From a checkpoint of a small transformer trained on Wikipedia.
Size: 13 layers, width 384, 6 heads of 64, MLP 1536 quick GELU, vocabulary 29987.
Architecture: no biases in attention or MLP, tied embeddings, normalized queries and keys.
Training: a variant of Muon for these matrices, 443M tokens.
Each number is 128 + 32 x the weight over the matrix's rms, rounded and kept within 0 to 255. Layers, rows and columns count from 0. Numbers have three digits each.

# layer 2 MLP up, 1536x384, rms 0.0767, rows 155-171, columns 192-383
117190151124107144042107121122089095129134100055095134161186186140057114144093094095060073027162111119195076165159060144131123103137169125108120094119115115111187134162196063101173171100169153178145112062118130137092131124172159106090084172164147068083137170178066098120171209053103094114179144244145113254100186153204117118121115109111110125179164158165071095113185191115085164136128150152097116146109156159134131158143158152182099130148136055115118103122138118066177106115095144146151093096095105133148074136036155132126108129159134203159165123048103164145136070121098075142
138160074140125175075122162110082112096152128160076111091132125122086135147154137110136140104103091164141162125155176171094145109142122129151107164144144190106128106147090128162138107096145149169127177168097144143194127143180145148132102091123090108129184176125145146170190140117150145125160127114108132107152130169096166078159124160175123165147112100101132127102065129107099128112108141111119119118194114113128111146120169116143092082078170153112111099119160080155126157100166151067119084109114138146075082127094125138098074130134112115143143125119131085138102142148072142083
132087081125142118097136126210081174111099139073144064110098171157110144123124126116201127108075160158138098205154145127151181112105121135119217129211103130095129134106159207141114106167107072143154124084111161115120170134129117148123115120145080055126100140129148156141136126091102105075113127097139142157178111113095163147087156190071105139134144177094119120122123123114143150107055142131133162126145174111128166043146155096151149124115115092073217106083141111120149165102132106092107149108127121084111118038135141175106148104159098146141129144164059140135158180117135162169
110152154192155198061135153182121109156095079128147108127114116139237158134121140125160208169108068164131141161170181157122244101154147111149155081116145101132044072137124128103084171076221169125133108065083153094101119104114111098155134122154139103186055205143089182131095144169094116191156075194048159086075128119121068059117142125195161160070066135116116079117131147163160093152151109186117098101123059164186092119105159147123177167157121116074122134076113145182144132099136118153099160090112126170136082152093168113127064112112154151159191160132099089108086140138127128148
133129133140108115093126118133138122082170136124123136152083143108162152108123121122093135141105142102111145132141105110135137106140158107131157157088137149156129120159147096147136125096147144118130142128146140147157150078152112108104108167128125104137122123127162100147155121113167126114098133127154131150152154118131140135105160155095124161135141164162119096129148124124125101131114120084141148131103129145124112135147108133153140121120144132146130143123143161146167122119159121089176131125167129151116105160165150126165151139150152129132134103115092178129134092159112157127
098120135150127149085156172093117118118106090115102148110132142177099140144117134168129120129119156118099094152141097174114141161138091123123082139096118147127091168133124129123117108167121152159069106132126135070093062158101105185155152104135084144165169118129134161158133099105133153105162094128153169136098091116151137129115100106111063092082112117132141165121137151086123112102130097123080134146117108151115138184126074125101125108112141144150127129121117135124152110124145115160130128139113172117141176125138126159122084103114116141123073123096075097121138140125069112136
128107100147126114095156179127156053143139172107126106132137167082079119111068129125154158083088160134168094173129099127212135109107106102157247129138059076108139148140163104160139031092163147143011135172128102122188168183124190125127095144163137176154155117064133168118055156127231135084129154132124248152176065098134117132116154064129104038078049145148201051108084114066180173195105106149131177105169080147089134116105100123039152165097133037136164147135133134149224128117151146192129120157194143179149066184158016120181190177116107217081153137061115166173120118079113074135
090119153120137147139065139122173085167130145076129171157152111107106154173085135092105098098078130126135050128127101137153120139076169085155187145141110180179145148104149090166151158097121132134116099099115098103134047105152129159148106158076096138143129098114114172119082133080099112136170132171112130112117105135129184112145195097159150148112171117113149123116131135175166169110098136131116086140113104165119116192084098138131074125106073107150134109105106117110080093098133106126105068127211179159120174107144180130127107179143141117114143095145134195113111160153127161090
134155186092128173127136067123068184095155152203106191179133183110070203104094060094186127147118116112161101140121079125114150130146156113189142112129059127112134124188079076152046152134190170171109091104044157084118126099107149153166231135179104169203108164089142200135116098148105089193110024052108099056099129141170159103165156174186143158121100140134096144238149170150183111141108160121095002117123099087211040208093054140173242080082142106075245162105139111091135170158164126170130111157218118148108079112088141169059119043088103134128153026171142161083137182112148208182
184118095094133117084100136138156106091103124136148172125159151131115173115068100124153119124147130133179151128103120103124126210097122187074048165141119155164230149073117080139175155100094125104133177196113170098129137195119074094062154161131149163151160102110134093169174139144057173049112125174150175160120081117143203168111122189061158077149157179067152185094100113132112135115213112123086091080140126105098183206105119144128161133107155155091204087159121212118150117087115115104130175096147153124183176127084129126167104063152111201196107122089105160092083169139114196122
129110137136126108158143096085128131171096183148120169118116136119142126150142110132125123118163123133147159160100101112143087132153104121109132095122119121118102129107110125117139103122090114138125126104148104160119159129164181138127126135108112166152172102113125129150132111121162119122125122145097113138132137078127132101146118143125144117113139152100101110129140122148120143135082145135110125127126120121145141134167098135115109142126151122136158139117117129099115129115110103102137144130108182119082107120098122125121093134140125142094115154163111134145161146120124104118
104088109163117093148068205119176135159095172116176089117045109088075060129148089179156117129092167165163116163084118101147080119085155125150161152070080114125118110153188063130152082104125103177094170109131161093135193144048215228183108107210100178091080153127163198080176120131223079109138098138101125129174094164172160221130158100072078075119091128086127124132112176210137087159150095095080162072130147159055077093151102139118217124098107185110094168104130129136153121190132081100124129164122083121066072182163149063152085162120064125155173085097076137089135155140103153140
145130099130124111111158148126094137118096123160123153119114139076142173172134153130136124163111136174122113139126145066142112127098106119155122101117148137146140116159135145147137129069130143168118094114122144090129118127147121122113135143123139125086105097152133139140126155130158146132128159126133141123118120149140121136132125113089109149143136133114189140135133149128145085105107169163120113131138122125111092107165125167133120119145124101155122148105070116129150163145073105109146192145137170145148114086111155153091137130161131129091097071112149140117155136108161129122
129159137153148135110154132154097089098069113071125118130159132158111129141145105137080107112127190122115091133109133081142091138145096112152119151117148143173145175108174092134159136150159115119117135091137117124127142136182132139121149131147075159161129144137086149079154064130186123080108139105118125170142151114140113121115141133130111128097163097135084136097156137125156124104112202069099146159122107106097156080191199120157117132122069118157089117140126122108142123185106105103133126119156109167095122097118147139123073106128126124161117100180089101160097137135191136092
145075164137127084133172163104109129092119102125125164099112094130126154166101146117137092156147177108152074133096160147125145154139101102130134098145176141094071108067081134075141144081069140139189152145092132148103106171101144100116131142120164114166182091171081146129096131112171109151095144196125164101071097126155140165124161099121123146153178153165187097068140123151098166075114153101152073120172146146088174171113120129135120143143082109136158145183115143077087113106099189142134092140158178108104071170154120180159111095146162205128122131159166088157126141103149163156
142113100080136169123129148124135170152146138119116128095090125178130123147110126136130107106085164121129098151160148178105113130104091159192151097193103086136110146083102129096112143110116149163116111126076162069096146156142102154127194129128139099143129107139170125149111145142095108146135148053070136129113183186156079177100073138130159136151116155209128133161125118152135131114116171126141115140129102158135151208141113135195148091126120098172102122162112129144083111095149184185159117116171162113203112142152114116104103108115106148108088150138174097120107125111106138130
136178132097097146127207137109185149081122219107132145065157066138131080114107148108139113201068191075100141125194131135113130110191086138093182089112170113094083161142056122074192092147156121124153076155094176148171135144095135130131210131104160129098151133109121138170196103092157125173047146128092145160181075146137160093080195182105108114091108173184100174108122134157134117134097081146138142145145094109197133145118138123097163127190080168109125106111120106082167174129113174156095166188065128162120176129113180130129080141088063143173167147062139134162114091172105099100
# layer 2 MLP down (transposed), 1536x384, rms 0.0713, rows 155-171, columns 192-383
089185124101126105131125128085122112194167182126166090092170127114150125146086161150075166167162180096127131090123174106041093053137096146086204255150187133159137153150148162094203150143161104137093169207110131110128154166091139182146143100166122103149116111076134133164090128189192172164058147088092222111118136198065099084152170112173104163088126107140139064154054186094134138100082182159139117128106154051181094116118122159152136169199119119058090097162121122114103091033086122131108099135116185160147108105134082115187174084124079064138082177097106145195088132157113136157
137149176090127121112189195095134149124112082177156087125189176121129108074138149130056096127102167153155157118075173155155118151155147120117136157150094134184086126152114175125103110137124079137121143152156155141133102086177120165070128098152106148133083138126088119121147138091093131122165137119152117146148107150163105115139162133121103116188110163109135171125137120085106088085125057134129159139148100094140152118136109150113196082110131138138160141151133158178114142140122158148108126141180157112109111098174133110115133188100151107103097117085082139144140144089152117153
125122108135145076133118097114122104164159113113126109113134123099111144123136144122136136091113066084092141137165147112114178163150135124134110146123158118143153189128089117165158105079061071150166113126067086111110168152188083174116085092091158122106136111154083162140136133149138099068144153133115171117151028137106080115151068195141117174114164161180107137119131121173072156193121171201107141192097121178129133064171122113119110062091084192178192083144132118097148136096167124103131135157177079147085167059138172099057110094112084117122098106200180181152120122128149158147
154166161207114171097157064111143088098108064086111094144161159091114141096164121075089132135112070126157135174119157161111128128123166066109116091107146115125080172098126146097169183106135103096177100120160159116156107145091125156151174127100117085202078161147154209087082131105204136139164152069120139111116122079039091141165091154163087176140095053123129105148084145112142100163140137141116117152042121072145122148110161124090085138145123119109131152104141197077120072115160135134113197161147096161144079137121170155144019141139137157113115160117129135145134107137171188127
138157144136105120107100105098160118143127139115127096153120084118144121138126135129124084111129115124093124147083130097109069153127131108130162134114151122129163125144145094160131145096131145121150141140116105130107149101111096150146138159118142123146116142127145141144131098125150136169128135100101157148164149094103126119068103122125128170101108139160117117175135089106104149115139139131107141120134142119166128151131105151113190135122092126120133153119117109158108131141163142111090146147111124124147085115148132141112128157130155130109143138125112121131127084152108165126
172133135111116171084131129114158123108141090117149162170099103099139161157139124079126120116128090125151161121117093078133158122131125136195155145174121123131105165135194168094156106124134159156107145130104153110112137113135118102141096150129189181137125152144220140146125120096074158133105147143139165126148130174121117122107080130077078180128167163089146130133121153130159076126140090099079117107169145131166110124144139096145102117162144192142109168149108116102156149129148113117111118125119133118140119110145123110115117109136151138085123175135093131136121113145090129154
077141104127133169090144099069118168148192128106097127194107144125138083119084113108084121128040163166180155119166131079108105108166131152071092058217156121146090223137091146107190138093119106152085192191170122126191177204100157096162097136050134176099154043176127160215075149126168103161192144149134154111166092122162095165047067054159081155104143105094115123094224083136126118146186109146113133154158101129050171122199081043160157135059097132108129051072100076165063125173113139155124147142149166177172145074096074102144071214128136184100129168131128167182114107095068127176
101117104112123107164132097159138125142162161132160154148181184132116114114147083101147121111162151174142116125055138134098105150142159122115107203089131087125118110167172175108148107103176130115121132142178158127119070124096076059152129116122113069174131073094116086131124169114207137141134141147147080130155102125147192127186117115084105099110131073150072181112130067148200132122113088138138168140118108093139132129114152126179110121165113143121163178145121120141068123136106160115110119121127185080138114106151123156152129188122161119175111133166089124121097158183132119116
171126255147103090054105061111182080186120082209089157147183088088161235161218102141141163183202069116123168142124098200077104067120152112120141229134174078170105167170097190082103161104099133134092118048083129147126089233129097115176166143135136120114130087168127249031042132160027068102166098108141079144106197202057021147102192203129212121114045116181200111193073190166205118126041137196156119145203122135148085105188055066108051104143184080133116130076125165127218093164071233136075159114156087056121171142204128178076118094189062091126103101082157189085149066149135166138
100092181138213175142057118105142053186127092142161131153157165144128109138123149081172130122142111124190137191110063124109096138087073159097129160124172091163138166103104139108131189173152140155027163097108140182130193111115084153130089160144142110133042074082159109101094168118000101169144101184183153128095098118163149125154157127190074198117145136066113115136102109102145076098053117164086090134117137134120058135155134102103150077148159205150119096134166117151102159134187110168212177108125137138154155133070082148127135110125121167125140126127134107106117086116139164095
133139060137139134116148163123108123101090140086127183134114144121106148109087127148128124107136100106099191123146148124110145114141124128091151101140157092119122126138108135164131119133093130122149116096142195117100117118146111179123142101129112110124128123143115173120146107125097140098108163123147192149120091139129104109149133144132142137102158127137156164122082112144131121168134106089126125137111113153133108156150124152100169130124128130110096120133099130138115131164098109153147102147125147148115120124117112078147123077129135110146154105134064103156156133158160099159
164139118118110134100188179145071150096160090192067142135087184113196147157110123082101161130168224117162121153126061163145124102075153182160143101138109202200159175148112195109134088068134123148095082083067074086097152089151183063104089148158048135082082156080192106123147190052110148099134120084128031089175205150099119148160105113149119125126087094089156070191115129085122118169117037143055069089094111177135182106138132166160217137139190146103067153125140103178143121082136103137143149104129127100197056152130115155109161158127126116113119161118144167146132156107103169138
167107134143091155146124141169105111147105116159114163107174115149122139149110106125101117172136139099141179143136153161083138101088115145127118142102133146183108141093105136113134132064122143157131135140129112164090109177127124123134075135164086164146108139139134130116139140134130104117125140142174086131084159139125101151150136081124115119138139183081144131142100110111071120123160085172133147128113145091122139145133124106122141159102096117132106137115110112102088118062139106137086102130103164132148125146124081113133177059105112110113139093114145127154151158125145147127
142122138112102118143140169124103117151115145183111160160110127099136155062102117167140125161149138159130156102098121126155069153093142139119144136123155098112149129115135137115132139124212112091142117143099122176104115160141142116115167160111122146142168180146144124148061151168098140104125162136097139120111111124101141160159102081147094114144094153102114094177188105152107085139127083101085075145113119157100166153109133154148151108136169123134204147132121156146102147141147110148132119148102140108113159138121087094126113134143128138074166093088115176073119164142199147154
190107161160130072119135180169167113131131132144134165145124117121095176094083181132091137089157144165140115125157061129181145154097102127142146140105100168107102107149108103117130174091111119131116201092087106138119105107104136142129120176116151115126142086125098101130097097068124154161184124084157156059107096134079144144127222072156091133145111107132128107129193132165199176118148120159167057111099142185132131110151057128147149126083145186131127121177093110107091142209149111111106100129154186131125064174118167129116115086128163186141124149160136112180189141161143160146
116121104078139128113123183131142132129101113108110110102124161189099158091104165092135120109108124158157154085078144140139138167128116127107079191094145128149136078127126083166156111168101120157124131181144128094121070108174147159112169151065107065103185169168091120111138157193112057095124111063119174123164132138113141089104149175111063130105089147131130128096182173144120087119128109088154157183095115136114129171107100139133179119126056140164126141117145153088126138117112153172148136140086097143120112122090114120172097102120152140122125150194139085084119150130134142138
118167127119100111164123096119151120123209083221146119202109108092094106128179136129158148092114178174131157145109121131213082160129126149118136146141103119105070175161060166116119095134175121112139143107127107114119126146136109137143098147112163157057104116084200094135119144172130121084179107140190102083190128115154099139156132071131166085173138063077161107115113151127120123212222089138089106140115131155199150162088172126100121160071175111154089130094119176181124194146140118088042150228117069118152153103126163097121170114163068085174159112112137092141126170149150112132